{
  "n_layer": 14,
  "d_model": 128,
  "n_head": 2,
  "n_kv_head": 2,
  "head_dim": 64,
  "d_mlp": 320,
  "vocab_size": 1409,
  "activation": "swiglu",
  "norm": "rmsnorm",
  "norm_place": "pre",
  "norm_eps": 1e-06,
  "positions": "rope",
  "rope_base": 10000.0,
  "rope_fraction": 1.0,
  "qk_norm": false,
  "attn_scale": 0.125,
  "bias": "none",
  "tie_embeddings": false,
  "parallel_block": false,
  "init": "orth",
  "init_std_qkv": 0.0459,
  "init_std_o": 0.0,
  "init_std_up": 0.0459,
  "init_std_down": 0.0,
  "optimizer": "muon_variant",
  "lr": 0.0108,
  "lr_mult_qkv": 0.7,
  "lr_mult_o": 1.5,
  "lr_mult_down": 1.5,
  "beta1": 0.95,
  "lr_head": 0.0123,
  "grad_clip": 1.0,
  "warmup_steps": 200,
  "schedule": "cos",
  "final_lr_fraction": 0.03,
  "batch_tokens": 32768,
  "seq_len": 512,
  "doc_mask": true,
  "train_tokens": 119500000,
  "steps": 3647,
  "dataset": "wikipedia_en"
}
Each number is 128 + 24 x the weight over its row's rms, rounded and kept within 0 to 255. Layers, rows and columns count from 0. Numbers have three digits each. The size before them is the row's rms in percent of the matrix's.

# o: layer 8 attention output (transposed), 128x128, rms 0.398, rows 28-63, columns 0-127
# v: layer 8 attention value, 128x128, rms 0.203, rows 29-63, columns 0-127
# q: layer 8 attention query, 128x128, rms 0.111, rows 64-80, columns 0-127
# k: layer 8 attention key, 128x128, rms 0.115, rows 64-80, columns 0-127
o28 054:166159140156124093127154159150144167093157142106137117106134147110114163177115081095116150153124136160104132114087101133113092130141148115167094118134133132147126138171168127151136118106129144129117127102151101140151105086116163135084106138168085117109094123128135157090086120170123094114155155148131153136116107136153092130151114108139127141106137142097159100101134134155092153175099
v29 062:172097125109109122120117127162089173094125151125118129142127162137074132163111118119144160079102149104128148112169105103136118120145145108142131088083144091088120110169143120173121108155120079141126093168098117120136093132131122093126105124161145118125129081132137164071139147158124103155116105144133098126135131119125152182120161139120110145128138114130146115120109122175093102131098
o29 057:125112114145131133179105118153130119111105100137125161082079086137189170130140120142146147122152138119132121116107166118120155108110098134125086149143143133169129133127125158116116113126078149108105115150132120158106092119164121145126106099100155112144131082138158147171153132116118131112136130113132119178091131131129132115164135146123097065083106159196148149160146109121126116103098
v30 069:152120107124117145111127104101125154091135130125113121127115162144099118140160124127144106093142105162166139116125154137154146107093129145105139119140161126181103063130123134067060134140122120142121140122139115105110165088168129100095099098154146143159142114145113123142145100080156132171154164104122130103169114166123151146160124154106115146135141154133119087124109148171110155160146
o30 064:109073069104166129172068117135126087121157143076120164097133122122140158096118183121119109145134154165114106096167146182136114140142125124156128117168103131143128140134112133104133117129153132116126117140143112109124132114160155124153115153139094111101172138090133132151118128109120116139164121139100145140155097119132140130161122106115141115098140151147153072140070150108106121120168
v31 064:166148131152169133107121116140163133091120155136113139099122122131167098139149142081139143154135154109113169164111109111135127137170144175101146141110191135128105134097144086140142134086112131143098153087145158107132136098146133121133169141135068117107164143160166099157148120127149090143106108091128126161146136122077108128142108153084130143115118138147114135128168120109140097147163
o31 053:140138131107110131097125115134138115120141093139135120142115165121115127152107104115129125122168144143126150113149141157104147151056106180148091164106122121117146127132102146102164092130146143116129150089149143148123132155173077119147154123109153139118152145121154171104113183077117141151160104123126145116163110117105110177138177162109107147146118184120184119124117146096133160126130
v32 066:089142097130117162119142142173140159136144124156112131079151115072119179148135170107111099095131098127125086108124138130152147134153096144183093143124155148157119116153135132144169116127126098095148162116150168153114136156133109126146126125139103073103159139138130148139132124174154087170128154161108113115107150129125098093100130146129164129122141149128101101113161132108173142105149
o32 060:162132155091133094135086123153142109122125106155131127134090103111158105118106107095124164091169072158129112142105143170136097146130107131101094151134155176113130120113145117152157091123108165134083109077146118094149135109055143133102129125084115141125117097130157113113124109171152143115126115132107148150122153128160143120117140141150107169109129107119148145095121115133139166139173
v33 069:143086135120111141144127133139121166096100151126133097122148129135099129124140138137154103110130180108117117150113134142131152139087119178199111152091110192113136115147142149137110096109093147123148111107143149172105093158131124133125129112146145143126127164184097127087127148104154144160132102112098139117083105135100109153129105173123125148133082142145133136200129095119120108130113
o33 065:176116114096143111146090124109177157139140164178153178127119143140108116155120151112125149143130138111157140173128125109140124116178139176133102191118173136086134141110131119097155079109148104139109089176116106105114130119179102147128114160107132131138116105142107144150135093109148107139100099158117102093108138143131152123145157149148103114127153099129151116101114113133095114133160
v34 064:130155163116133176165097152133147121139126135124131154165175100105164141123122111139095145080104079131092139130167124101150144158168141126173130150119110110108116147121147130154144097142151109124132145110140151099127129107106095105115104191122140114116161113127174091086120127128133163066153135138126128145088130113135145141099143138097138149134166126115168132097122135120087084159127
o34 063:094163160147142147135108138153136125158103097144159130163134125096157130128140129193117141131113117112147144124137160127136142104109152119098080081107121093136124130155136121123132195122136160189122100112077139189121087150131113154133134134081121099130096092125115093155121143110123116149087142101128147161151149087097118088122170134107121165134129136107131134137146127100117137113141
v35 059:137138187104125129146107163162150161152138099100131134105129104114096165143135128112104144136112142085118127114115165131150131108126155089105110117130081173083167168104156130128121089108145131146110079087148116133125161158084139136140173107078141127118111125108178125130119068161139104128131126131127127144125149115134152155148130123115124084094172107091142134107138101140136096133126
o35 057:097192114099129103151173147102125091140087115134116102105116125117141131113146124164125145132128124107123112154130106149141111155181119167140137132135132126156164123147130193136123207137124131124104150147142093120128117158126123172145145116131119181154134136156138087121122129132137113111120165115177140103136151165124180175120129168142152110165130140118110138106162179127143121122130
v36 065:151155143141120118098132117146154128114127125130087134106141104106106131166136183140112099132133087113127136125112120147151112089133076123206062168075138120128126129091134055091127114135120116147118138134101101129150099112121092141128114151123127117092117145103152134110165142133132090129167093152109148109127137108135131119128139117121128152120170102105100137142142084142107072127145
o36 058:132115176086116121179142124134150098146107093143121142085127156121167125148139132170108118173155156116135116143129168132177129121103150162124166140116149185124144116108043145142119155120170153170117143146100149128105132117112129104140156151094120143106094119135146140113113132132118122063121138124089120129115127162115098142090121128130167123131114121154141150125133144142148116171156
v37 073:105068127128136117118133119141132143068129169119149104123116160128095099148178103093122133107095137107135135133118104125193191100145134089121150114142139112118118123133138156147109094199106100114088100126113137127140127105128062149136086129124124125131169132149141176122094120093149109135129094131111089166117141117117151142118122135153103138090134096151116135147113120152138129114129
o37 064:104117110135142150171117087099143114108104097118129146123149083116133104147121133169127150103154137120139153148165115119125120133088120167156135176129127131119080120158120120138142125152114141121132091160125118141116126120115129135126155162161163134140119111089102119092144069154080157129127117067160154133070143127188108144131115157120097099114148136147166101076114136152116101102119
v38 068:142129105115154100139140114084135126151152122124106109111118131100085126126148120150159121107200164157144120090145105167121145101131140123072141107134148098097119102108113148119154154115163118153098158184148139077145132141127139117126127075143080097116131117119132135099150083101132128098146132165131107140130139107126119092130131144079152115083106119162137088150130140157149091108130
o38 060:134123132137100138136113132152102090139148110101115075136053143126125145160122114123147117135098142107136127126144145108110130126110127158126097087129142130107159169178167172130175114074136143071123122096160123110128117094076098138129118129150106133119154135097104148147116133186131105110141131078108123104119135133170086174135130117167131141115115153119100112116117110092133159134118
v39 067:142113129155134118164107169093102141140111080098102147103123114130139146141103119126114128101096120103108124125087146115147122128108156143161173112135115114094111127160114152122143069123132107119182096117138150169133133138114130135118118134107145161154116106108105099087104118150122179091135100168172139110158167142116205117144150116150077155163094169128118129121142129111113133140123
o39 062:093166145116149146143122147167126115134118127100153109147108128120137143131094120136165153108099118113117109098104084093149116131149144091096160138124103103103108138098114098142131186148180085099106157162145141150146126123155119193129163111100114137112145098166139147169157146131128118146125119144148136156090121102121144136181161102125068121092144140152142137137160148155135109146116
v40 064:137122101114141097116109134104118125071113090104145136132127133116104129081110156154153133100156118170107096086117147128098121135132118122110132082108147118152176088169067201151115149108155109171144131116135100141138101147143140130121161093135128135128097154115133165131127089140125127142130112119161151100174141142114103159091108107117082119119134152116143114100109155156157153122117
o40 052:188145112129133089101125106164120110126103149123136114113094103142129141184193153098134119124132088179125153075190099121095122125158139164100126107167140156145116137135117161129156126135111122111101130137140140066088154130129139139147111096128104105148128117140110171171123117132150109144142154136137128144122137146153142113154139128102137128099137167147065142134145122165119113122143
v41 062:089110090129123127092152101119134132138078177129123141165122134145159047149120104054090133125144106122084134111127153107093130114094140132137131118108171121116122132103140102153119138137114142168109163112086090130112123151101118107163090115158128161139129157123111125140142152126143071144135158107140170175110134117139143108147119155158121123131128139106140120143144107142143155134168
o41 056:140112127129140153111087122103121148093160124085192139145085105122115176128146097090136159147178125141135084111101131141168190139099107115162147184133153143102134109129132143127149130119113087131150134131115113133118135141156113131183136152133148132126102114132134145110096150126129159137153146129156109135136116140108104085088090109114162135141143122136163117164099174141104149093109
v42 063:158131105131118110107147118126151110178099113152115128088118128152141108132149157115104117178115144139169153112115105149137129084135140159131129151097155133128085158111114132131127120149117164107123143092110122126125127105148112128132125152139163155093118141150139063096148161080147141148115150177114159138160113161092136147126160112123133123111150212144149080115098117145135095088104
o42 061:139128172117104152154112137142114141138107165143161109136157133149116131128128146154151087116123142140153119139058166152106084118081150172158114120156130151126129133109127133139151099136156110105189106124138089123122131127100168180136161107128159092148144151139116122109116103127112132130169111124105175164118125121130097123123133115137116189198116119153085128129121128134101111106155
v43 059:149120129096136092163119128127132133176167125123164128129123138116151101128137154124158148116133145134163095136115166092137155185119142168171155176139096114164124098103131133124145115116112162106148150144155141170088117110140142066112128154135140133130172161127117157108161093098163177087120154158122147126104121132101149168151123145150145159131144120163116123116139108109153122160100
o43 055:142150102107150118156125133149158145139099152134168161123116148102114176152106129102127086113090149115154143147127119164129139105106141071123124132106132144137095117129139124162158099143143134106147116120148130140093130107164075178116123151129108125125122103138101052127077127112159126187094114103130091110156103140110110098111141137146075137133159146131134108130120105094172112145140
v44 066:064107090140105107111164132106131107119125120109127167149182129154107088088113103108129139089118156149126118112126102155119146126099161091070139102158151114101110148098134099173162138142156105127112141173078126124138110092153102116134137126136162104153137116133118117153128128128144108086096146091114126152103127132161127117133165120141153147113139141147142118149056140122164136124106
o44 059:149105118189124134121096150086137100097144112107125115174083098154160136150152141110138142093138142071138112107151158113135146151130114112132155168116146126140136115157162129177130150111122166129177128079146108136112082100103124118132083110163117153101097170168121133131104109096108129117157140120137114163116104090125132119152141139103145135124114108128108083152125099156139125086146
v45 059:134143141167122093111110109152148109100101121174105167120166148132161110112123118113137055138111133133119164127112150110141106155139115123132074122117158162144125133141133125126118114143149152111109153103133109157098124150152139127123074132113124143170146161187158149107137174137141102105080120182135130131152140135180135112142068098123116100120111137117093164132113149135105139165120
o45 056:152149098098125128122152124146111101120134116110134115152095137145076108120135151143119128133124128156149042124148136156120133126082133139162155151117137107121118092143114085126101100134081136153091129178161127112140131124114154130107099138117144124155154100143082076109159156089125081150115094114137108158142129092144093137090152119079152152107142130147126168124124118164126121163145
v46 065:123127132069152105088124129119132134139147149158159119118119162126110080175146111168142133108151133149124127077148141104139138167115117153112099112106111117157112088134088122135142122124131149123112135101132084071111114130131144106172120127080128111075120098137129157137149100156138099103125124109125153117151099192097138138149143115132145111156157085111159125115126113175073129121102
o46 060:177139164168133137153126132141110112154154129113108101100124092132114156166138132135135134149105181134129134134119119164116153105106125139144127103151134134147154099106151130090121129152137143107109105174135166140186149163108141166108110188137177086150134115117131158119101132113119136141105105110128121121194123179115112112137098121157159064163121145111135118167115147131156152139126
v47 063:098124090121107105150114139083146121112169172101136130135137098130104110073125134131143105100159128163161113115161138133114175133135163132119152122098138116125117127125091100153161186114110122097143107108143067072150153151118133154112144093102121109143093102107105169129133081145129121115113116133131119087143137138136118154111129129108130122116119201092141155170115120098128104113118
o47 053:136148170112125080144110102098102137145130113149147108148097129139098088184124130115106077118154156126091128080132100073102100116178133136113131142135094156118166114118177138119178127169108128121115125111106121102121123101115146118138124153135131108096119156127147120142098166131080121163149149126118079132148123122167149113132178132148157097099108106117136090141153108117144132149145
v48 068:147170163143111118125125149113143131128141142131107120133100146123129177134130093168144130176132134125134118134142148112133040115154108086115127099143137129123128120153145153129112144134161119117106123119183066097113144169116130133140129122122101132134149160123103141164115119164097121134136094087148120154095141121113095087147145126160108119088101094114112102191091142162154110166136
o48 059:082135105154121132097162098192123129144095103145116131123112120135129099116142165142154121146125152121092120125130119119159179161100133142122137162150149093110132099139077166163111111100120141121125114159156149121149151171086160087128103122126129142123110156111097106181154134147140134160130123162128099094151168160142153153126093106110127120119139093091142094091139134123124172131158
v49 070:152109148173115130180129127080126110113125092133129126112117109119105133132146169135076133157139126109142120099120111115144125096124171116136149146127090149120142135155114126080136100151136102131094146110135132135147151160133128133096084079109117147108108150141121095103139149127147138089137136142095172187142124114167146114174129122147128123139127155058153103116187078145111122155110
o49 064:099148131110139147132105141159112100165160111136109148116110118135129128147132125132139077114168132122156079159152090110120102087131119143114184119149202110129136157170116129104154128164134106107141126149120119116127144119113119125142167127103134145153104136135124132089114130144136103113126169109146108115134121045114106127095149105158125145132073133173109125157134188145096139144101
v50 070:112138125141120153176144149111095083113160119142114108149152143136102164086092123124137141130085168133138167096149119121163115118105137124118149147145111128129101137141107120098093108138156130140111134121146163116137095137171096124080122138113133125127121132113134186109158162122149153101106142091094121093160122134161179151112157127183102113143109104140109086149089155136122173110085
o50 063:112140121168136103142095139161158091085124107117101149120131169131132112136148162148146142148140135131166144164131114129138143098115151141131165117130171149126081164127163122136114159125071134129157102145109137104114092133129139131124112146164156111138167146135122082113131151095136100091195140143094108120140112103113122162131125128136087118043138130127098117149122098166102111128111
v51 065:111064122171143132132099127116115131115098135141130129157170145087094126139126127132122091108124152098156102110149116112156147141139144098120160131119122128096097141125152174111118142165092115121106132137102107129153128112079135138127161142135102158126137117148171155084138186132128063078110145133122141187124118088162126123183129124137171128124154112114121122139142084144106103116109
o51 055:127093134128120161128135107083124094153127144135120136130110123150168082088128158134185096119137156134131095152166108153120162104132136142143174180148134112065142135162122150147125136099139098144098088103118115170130114100077129128142129128129140133161146098125119123126141123145138129150138133068123117144106133108126118125072126153199106089142121116128138171142142114113118094138097
v52 059:177121146131124102134137157150108111106138146147066116151135129120130128078111091144066116124101147106131145075124110113144121086084095156138160119140142110110128133127146103149086120113155140142153067116146094144144142184145142109159121116147152091118086161138086133116169124121122127135156105139141128126136113162158127147129153108129088104119112167164120077127139147126147106136134
o52 052:107133127131104112186145176133115148137116144124140112137084097135114105154138147133150117120088117165155119183070126107157140135134126167112108120100147158171083140118124142166105147144105134096106111135140110124135138133128111107168124111115152137114142115092147148187143176126136103156118132142143107123112108131158093163194114152112133178139107119116122110156142156157103124085147
v53 061:148165090137130145100153125120095139138123121121146137075131192122159074124113123125172124095105137159136111126131170110088126148171076151125075125125130131129118113081094144129127129130130108155139147114138190148128057117137112099126148147137086133124117168115146125147123108134120117155133114107151129158161112106097059143103110122152156126150125124154104153116129133123140117143150
o53 054:157155085154135098165092107121147139099155146144115136121146122151089127151149142110164142157150096139087119095122158114123140093125148139126169136124113156141133134166086122144086075092119136129134122156160118119158142076130097120161142141166091091148071100106142161144118120104145132117139165123116153103151123127110125123137138132112093166146163168134156144118157098092133170122125
v54 062:107089172130115146099114180106165136082129148153147154134101079077147151110100142111115126141120141161138132089150141106182129129111134157156127138123119147133115176151109145127108143115154134151181095122191106150113138109121149159094159108149096161137089133149122127166135116115126110113132132116106145094147139094129128095151100174131093144104097122113137110149141086116126117133152
o54 057:126166122136158072116093077146104090121132128134119147141119173076155131107162131142149151132116134143109132133151095166141155159142165174105104123127155132112155122143098102145136127182162073128106128139097089125154179143149138119157125103117099106130100117132133127112141100138145111130107103152103065142142115127159142152133131173153144118153117142112130090158136107137108128127172
v55 064:126113107109142140173130104120142132134111141101106151202128099141106126119124122135104156100181084121120138095113133112148096088088137086120129133114108100182130176112126162121114143142116151165115130112146102115111169128091143096134158106140121105127145129088113109146151108115146145167137140145115076124135119150166121140119136147089121158119140144106165076096167114162098128111159
o55 060:098069136123154124107129139158103146119129101098114135115179126111178159153117145141119128159102139145144089156164126138132107133195103151154059116157119105133144153113152147164140146140146092114114122128125140097087117147105137092131145109129130115112151118069139115120111120112154114124152171115172127094090127166111132091125177141107157139125124136120095108129136126125143107093099
v56 068:108115103116093137105147130134154107134146144125179134137144133144097121104119123144129138094141145177144094134181149117129165104126149131108161140102086055146125093094106121175121150134129169156154104133133093134164153168167111143071120100082113150135133127095137172166132131129092116076131121122132131157153125151134162078107134139157123117127143144120119130129092136137114130102124
o56 059:112155108145139133138116071130078109129139104065091110135083161123119137168145176126124113132102165156112101106126113121151115115180148075140139114088145145136099134109145136136153116180092126153142086120117137162121162121163112133144114131156131118155137146145127128129112108144089165130158150136082117145104116136143120093154154130131144119144125096066137110144136106142111127159087
v57 062:129103153140125074099120138091106117141067152107099115101111119104162124099132144137175130126136122104144139094126142167157137098110120144119124135099142122142098121139150131107149077133142129126109134135119117127098096115147105126119049131130150150132100131150086089130142118125124098112126100169113090090113151136110148082133096137123107135132110126135126113169211128121095126171100
o57 058:105121141128133119157076147146142129138146109119162117138109146119134165118138085107157159134100156113146132090156140105161111167092106153169191113120120141082127139125099108108119144100126174157157125170146137154134160151087139174152137146122125099113131127091118113122141133159137118163091122143127057112100121124123108135135165136151123127121071151170116122120094168115114110131131
v58 063:109122134169146176113147148133148122192132104171158131124105102135137129099100116111099131161112143098142150111116156096094094155164099139154145135148131097131113151139144115110147165135094105138138125145204148136096085110124106120094153112134156151129121128100095098161140130117130140078091160138117165108123141088151108120136136103145148148143089132103114133080112129091128151157139
o58 055:103128136137120135124125116178107107078107112139095130116175141107122057147145113129142122152099102140123130123090113112108121144093126055109151131111126143168141063127134122163129103110112117158160180103115110135127125175116091117153119090133156167120103102144127119125130152136122125127119143130101106096156143111117124103117138128162131122156131149140104128145136066132102118136195
v59 068:173118148083087124169144116111099116151130109127060136132136140149144096174116137127144136124155106146101119129138127168080100143134088156147121113116097123102119143118108114131172158112175110128157112141114137144091127159136157155140116143121145144107120137143122061150108135085149115089077115131141120101138121134097130100136120143125106185153136149137133117107071117106091108096121
o59 066:141155114134116155170151142123123135141156178140113149108113104120098146124148148142104176123108136085123110111114168088090172118128075106130117109182152122122129154111111117141137129096170094122148127128124141153151165104147147189090106112141083128122147148151155133118159144085160089089143107147122111107093141108164101117136149147104145160168112130107122129131124117138152157167129
v60 064:101164137159125177117140107172141134117111165150154105114100143124111136114157119100100146099134165144111135117136195110140092122127136089105078152115142132174146133131170138121129150147123127147100130136149139097094142096109115126120114142104102110122161147130187172166124096121105103116171124132164114138123104155130135128130142135160123141125137110098114147102074152091149148150187
o60 053:111114112106138145139117099128112158054077133136091120127136128135124091156150129152115147150098101160095108119158162165127141118119098146172151170139113114124133120131138113116094127165156187153189116132147150098122098150140146121097164138128066174129135112121111126140092118137129154116117150126104161131147131111128146162117104146137147098098154102110157071141149116126123129126107
v61 067:149119120111143184132147113138165167129109113176161130117121144075093101177128154143091161116125107159139113147140139138146196137152136111132105137141128145124127083112119135138118145103118087122131192110119151124165141111097125127145091103123113146112150146124153117138104102176108107122167124106134107148124143137086098148117126164154143118143140079118106124069182121110129131129131
o61 060:123199157093156127093112170107157087115133139128097083096124135108155161111160115147128150134168116157081120176154123134105124134148095107114123106128112137140145125159132127059121119165098127106142118081142118149171114088132128111125138181082129137124109110129119151122142125185129145156120170107115161131132118162118134105110094159113135114135145158128148130138123127125127168124131
v62 063:110120121145139152194085093136148092132151097142126152152116132142104128128128118141135119118107131114125087164111135108121148128181173162132141128128105166133100133129140146140200143124085120126108145117133123142154158084097112132154161153121175098146144112167102118111083154136174128130089137116144111099130168128131116123155159111121126108101130135150158137091122084068123132141154
o62 065:123126159129119164104132149116128143114142117174118132158169129120102089136159133086127139089147110067116128125150112172099081112164145113199085101144134135135122114143112129142151156083150114114123113090153162137150090137124090125095136123112148159115160123151145124113170126146112156172129137106117125145149117112101188105152153142089153129118129125154131127118147122147161081143125
v63 068:136126147129138163171158137161161132128141141122080163122104107095127135146136143130148117115141145128090080151129121139152140117102107150139112169134125141131138073086113145102110080121115180130076145115111168126103143110139113134151130109149165124148152169123131098118099132110131116123137148104107147138061125110119134093155112143096131148176168105119109115172151177123137099159163
o63 058:118142124137152108121139164131155140168127150115128176132127142081103152125090130074085165109119148123142120154131156115176126127125182138161141130118157126114170177142066138075121146123169144121135116117112087121139124157105109132104113150105129149163153093116143127155121119121108143146154153151152121115147123111135117116070113144139148163102176139134122101112129130096148108156177
q64 034:154127163129155114129112127106137155114110148159122090130114130103140065080104165116080151162111109072126118130091115150154136110111138123138157138141101163138151143114105079167143136129133135123157086097184118138147115127098113144149151145133126123114160147145115097116149155111127144135152121140080120139191123107110118167124155173134116157113149085132127170110148135116129080144119
k64 027:126146123127152133119154181137129100138128158134135167111094108139108129135122099131154108120110149176122151144167120148126113115154112117122136128119166110097100116100116175051131138145108129105125163121147173120133111115125183114091156148138103189153109132084162142163150127085111141145159088189119107148133112143117106140127099101139142098145084122104135121154150137114128148146133
q65 034:140126102115094105146171141159094123133128132119171137152157130135098136142124107160116140125142138128109138100150145113129135125120134132130138144114098138135147098109136182114142156153154153145134173117119116107110129107108106115111155122097156138163111092133143076106109133131175115147134158104151163107113150150155172126179153094086120137140124080057128111136181087093139182109112
k65 033:154143164156151117074143153104187175133128133172118142121146151111132117093158153146157096138089110084126159109138112137120142109130129124123115123108100106147166132152076109063158134158108124130119127111140123158129103137095132147126146138169114141107144150142126125153105145128133138116122109163075115159174129082114120155100160185164099148158103135129122140133105129129154119157141
q66 036:075114107162133133139132107196115129064147134195167134134151126087127138109115085145110115097143090154122137097145144125115123146156123172118126102162090162139128105132117133108110115162115131151136139114117103099071130118113130092073127158126138125128100105151114086123130161145120149137088164162133141118118111150129141145151140092141149107147130101160104142140139116133108139130081
k66 032:133164177124088151145138135156104146123163106139132132085115112156161112118149091122106141175092141107133141128147141130154109187118161111148102121125177080137166188147118138103133160149116105149138116136102174148164101106127088111168101124108087149135142135092108160177103122113143156124136114124135116156130115120161135132127098136173157123153088137135097122120122121126148116141108
q67 043:158115118096107103149117094171103133125150094128145099112142101116137186134159159147187135125140132176116114097134114116147144170112127137139163118119139144118138121120173143099080143101126112136114119153103159107157124119117157122128119108115112100144117109101113132111117123119118102190111147092177143152147106098134111085107147083119146074136101114133159089109100164121098166117121
k67 033:107169155134123143080163121138144131143147144122099116121178086114125122128150085119127145110092106073131166135102146103154106128192136102139091117112135112142148161153100122126147160162110135140150122124116122169121122140115129118170155144101139142104123136114096147173126153137160107094158133166136119125123131163179136124162131141145146109129118116135103148101153111149204104175130
q68 042:165116151114115125142103112187090073146144125118113149135117094134136193142135117146192111098140114171136110101159135071131114186100108141138154147139119132136150103089126139107106122147137120163115163113091161090141159094131136143110126145122133113136141111135110114121137114136111130135125173106162145144119135122125109117120154084107142129158105118100143070144139165144122173099144
k68 032:155116089146162132108114106110164170136057123139144157131168121131129108124148116120094114149115159125132168121138118124109125109162178071134107114128098121149100124143142123135122104130141158107132136126164083172108103150134143087149131099138146164108117111060139124171098132137109109093109101144137101137127087127181165114105105155099093118133134144132106121094131101118157113129112
q69 038:099082146139124118102136157087182148098088126116116137108121160105118102101132125135107122163067186102137162153119115133115135102117100132105103155137148133118122146112086116155159133131094144119142147127134125171137115155134101167142138135133155119103138126132132108105109148102159100146153106150046136130149076140111129187115129149114087146149145151130095151113128134118161108126149
k69 040:099107085133104128156122102144165104133126172107171101158144143159089115165104140134143159104164133120151091133115161109132133144113105147139166121125118125113153095118161127125082073078140127114137130112114125099129164075145133123136124157138154088123083114155116129115145131146124122100124123121157161108114171132135087149121136076173098151069153111110152098122114127117108119114122
q70 044:139158115095147150111137095155121171159182138099113118086103128157089156151163139126167178104127122095127111124124141136186161131138146155140142117113114115096154114161109116121091117123192112147132147133117125105138151158104107121154159125124111129117143123120107156144079127104137102162125125156173084151128121101091072147158141119157152148139105134125142108132129144132108168144160
k70 030:162104169134132136152101154109139104111141123119105150151125118112156131114131124135076115104132122122126127115113080144127102146139136120160114152142138132119131162126139171102149167140070118126131138115098123175124090084090155118095102117125159136123107114121127072157138108137119146093126129090117117140121087123172188099129099122081114103144113160139070127116088101158142084124095
q71 041:104116110094133098122107095150114107185132147153139139126162114158135133080087129134154135133141138177149137139124158171135163139112113144098148145092138105125116124128129111115098152101149116159109133143160122132143164181134119153140142170111107177124137094138132144082125122145132102185128129101161120120108141143089111156120110093102143132152122156109153079111162154130086182132157
k71 037:133123144118141126162140154115173113084127119144129109099099168130136137145170171119099068133106109123105158137127122117112088107100158129133076106161136114145179113132143169115130147123131131060130148145137145129132129163138129152123131122104151107141173146116144134150135137104183109102131110111094093121155115121173163117159122150109129113132108133131110168112094109117201118100146
q72 043:125191167121132135140162135077130149105134112091102111127081174125102130156140113128174134129109103103107133129118107126125122070162126113125132093132115143132155074135116130138130153150153112096152098081097146152172118105126133094158150112153135117140126161117138143138127133134145123115161110107113101102106163095142125165130171172116125158097102089103113173139114124127179116112117
k72 038:129102112140118141087122156127115160152087141115145183127132100133142119119099115100124164122151144109143149138126131115134123153152122122130172164157121134109093156164117129120160120129098126169119108108111124127076117121167123108068137152181099171141119114106120098116146112125084135142149114143137159141134156122115128154094153105118111148104175110117179094132162142146082100183092
q73 054:127147124112139124123129155135118141143077125105131162151143143165086125116117115125116170137129131095158143144153130135152122129110149116164128154132078126134131117134092149134106131119183137106094180097111068135139137117136099104141143114132149170058138147106151148077131127127128115113149117165153128145155121149125099161189163148125108186137136161112140100078149158146104139126140
k73 035:139154141141135125121091112126117134180167111164144122121112132160139145136176128145148108127111126181092104150111103119143166145123135164111093138135151123136104141092188139133126133123162106167143116133150130090130153149151170127175095131120135063155130112175123120174141162119080137166110146123137103101131135163107099122098147116142167128141116121156158134142099096132122113085140
q74 037:131145144128115105102162177047148140103114145098147118132197174128116174146142124147126118144130119133130153116125146135083122138128117122125156133141121133129104085100169140147155101143084155066137123130118146160135145108158096112135121104134112153118117145135159111101147114140132132118131121092081124129119135099152134151136098166136123142112134104100122142114121138141211078135115
k74 049:103152117123093171137179139146097146144107158101139140144126099136117100158100100097146200121113141105121121130091110103146110137099134148134156140112130135143145155119117146153149114121164161130143131109087114106111120101134087145125156153161131150135110152141125089057139152116094134120121141145164144116093161120139085158135162111153157150090154132123171084122150136120082112136104
q75 046:119118135120129112120125141114135095083101146173129094175109115123182138113149158147150085122127133171129162103147168125092124162113111132092100132127129127171129146146158125118163079143066119117121129146104118118131124132109099160139109118114151145123125120112110077120128142133145138149118151143104212117108137137147150070099074142132126107140157137128105076126123126128145123156151
k75 041:125105105149108119135073135133121096128097158166123132144112183097139109106097125152152109148156164127170138153144149101133185111155089089098134136115142162135155118133134119098171044124142143153120100106113109123137137115124130118122110152103114094092124144122092128161075130141136143134144161127152152122143104101116166112159132108185133134113153102167131123127115108121131141094128
q76 045:099116097101117128127111154126139091090131121190135122177110110095160116126119186139142090109150121155138165098128143121131143177119102127105114149140121134134128148130153120139157071132103134128126119134090112121127113121086099158149101141134119106129127119106103093149161137126158156152149157118128186144164091123142142068127114148161127114141117101151117062162154132144113114162140
k76 040:114120132146097091104099106121106067191126131164135121118131149124152130118127111143102124136163143154156122133147142127156157127157115123111087119117120138065170155173124151134121079143175102138070103112112122134153128111107141140170106118091110153114110121110117151180116155141140143147170178118139150124153103125113114095124115127163144127108085149132138112128143134122131181122156
q77 055:123122121095100138129163129138164176105160110136134103117165119097141129163125065144133116120143124088144126099125136111161157123127094161115134083115152113144119104113169129113134172156122141147122171117164143159115135098099129133141100131124164112139103121128102081093136134133167102207105164133104129153122132140143156073126100138107137147150106136113146143131098128155117155176107
k77 052:107113119110146094114100131120177102124127162111115119135153094104142119090112132170126139116149189184105109105156140148110135154138102107125126123141095125141102161162165076136110103136128148131144156154139145106180169139122121072117119112101101131176143096106129124141163132121148168129112127075138162133126133117165153094175133121113132110123118116141116142128155154104131128094079
q78 049:088123079137113158076135145140147173153133076138111145156151121094130103102106188154125143116166169097141120120155108130154189157118106155126109137107131104149125078125128107128121131111116150147140144153124100180138124128119114123117108158112129117132124134098137099120149115125142148199117156117123139162150120117163135102142100119122145147160122105155164101141117171124090163158123
k78 061:137125137163075097110075139112143083182125126136109175117139146150152123129140140134102112093147147142142118171142135071162147125154134108095141155135127192119165156135108148144120052153131090147102104112100129125146092115124167118131112149134126110104087117125100150161111127122129128163149119130146118113181120136125112139131172114153115161105113124139146100139129094136101133129146
q79 079:121159144058137125125132098125074101111102157128135156127119150153088157123133114133103086119122118144092134138126127099140073145160176146139146155161094174081133160136118146141121110159134122088099126116127132098107102100122123126121134119132082155137137112143120153140105123159144150080171119160108109107159109104099123156143146130182131125090151114129122091144120126164175131122115
k79 075:128087140145112152146099145099124122174088144117130160127087154137121133157126148156098144130122124141116138139132181099120097080132148111105125097120160154144109141131163171113126129167152140110126121130092139119092103124176157123133122129120149126140117144164136137104131140095093114116140138138150142103125137110095099159140213096143099104092165131120098105149087069108107102101129
q80 088:135118170111116092128129141099096097107109168130137093138109125130117129119133096101157148123110141144129143122100160157124118133100111115128187144136139188059108137085145113142131095154135116095120097091143129102119161116137129100166116109137151183145143139139112154114128156135105123077136117151109162112118097159093054154135134126146127120125142135089092126142140107143176136119141
k80 074:128163104100123162095132121116124161134104131124108169109176110134117126194150126108117128155128114105096090148136153110074127084139184126108113118127139110170125159152087116117120202134136144128172143122119124154118040126146128108127136126121127149121111125099109104071152109123130114137111141162142119165122134155152111128128155123120137125142135119108129109166088154120117120156116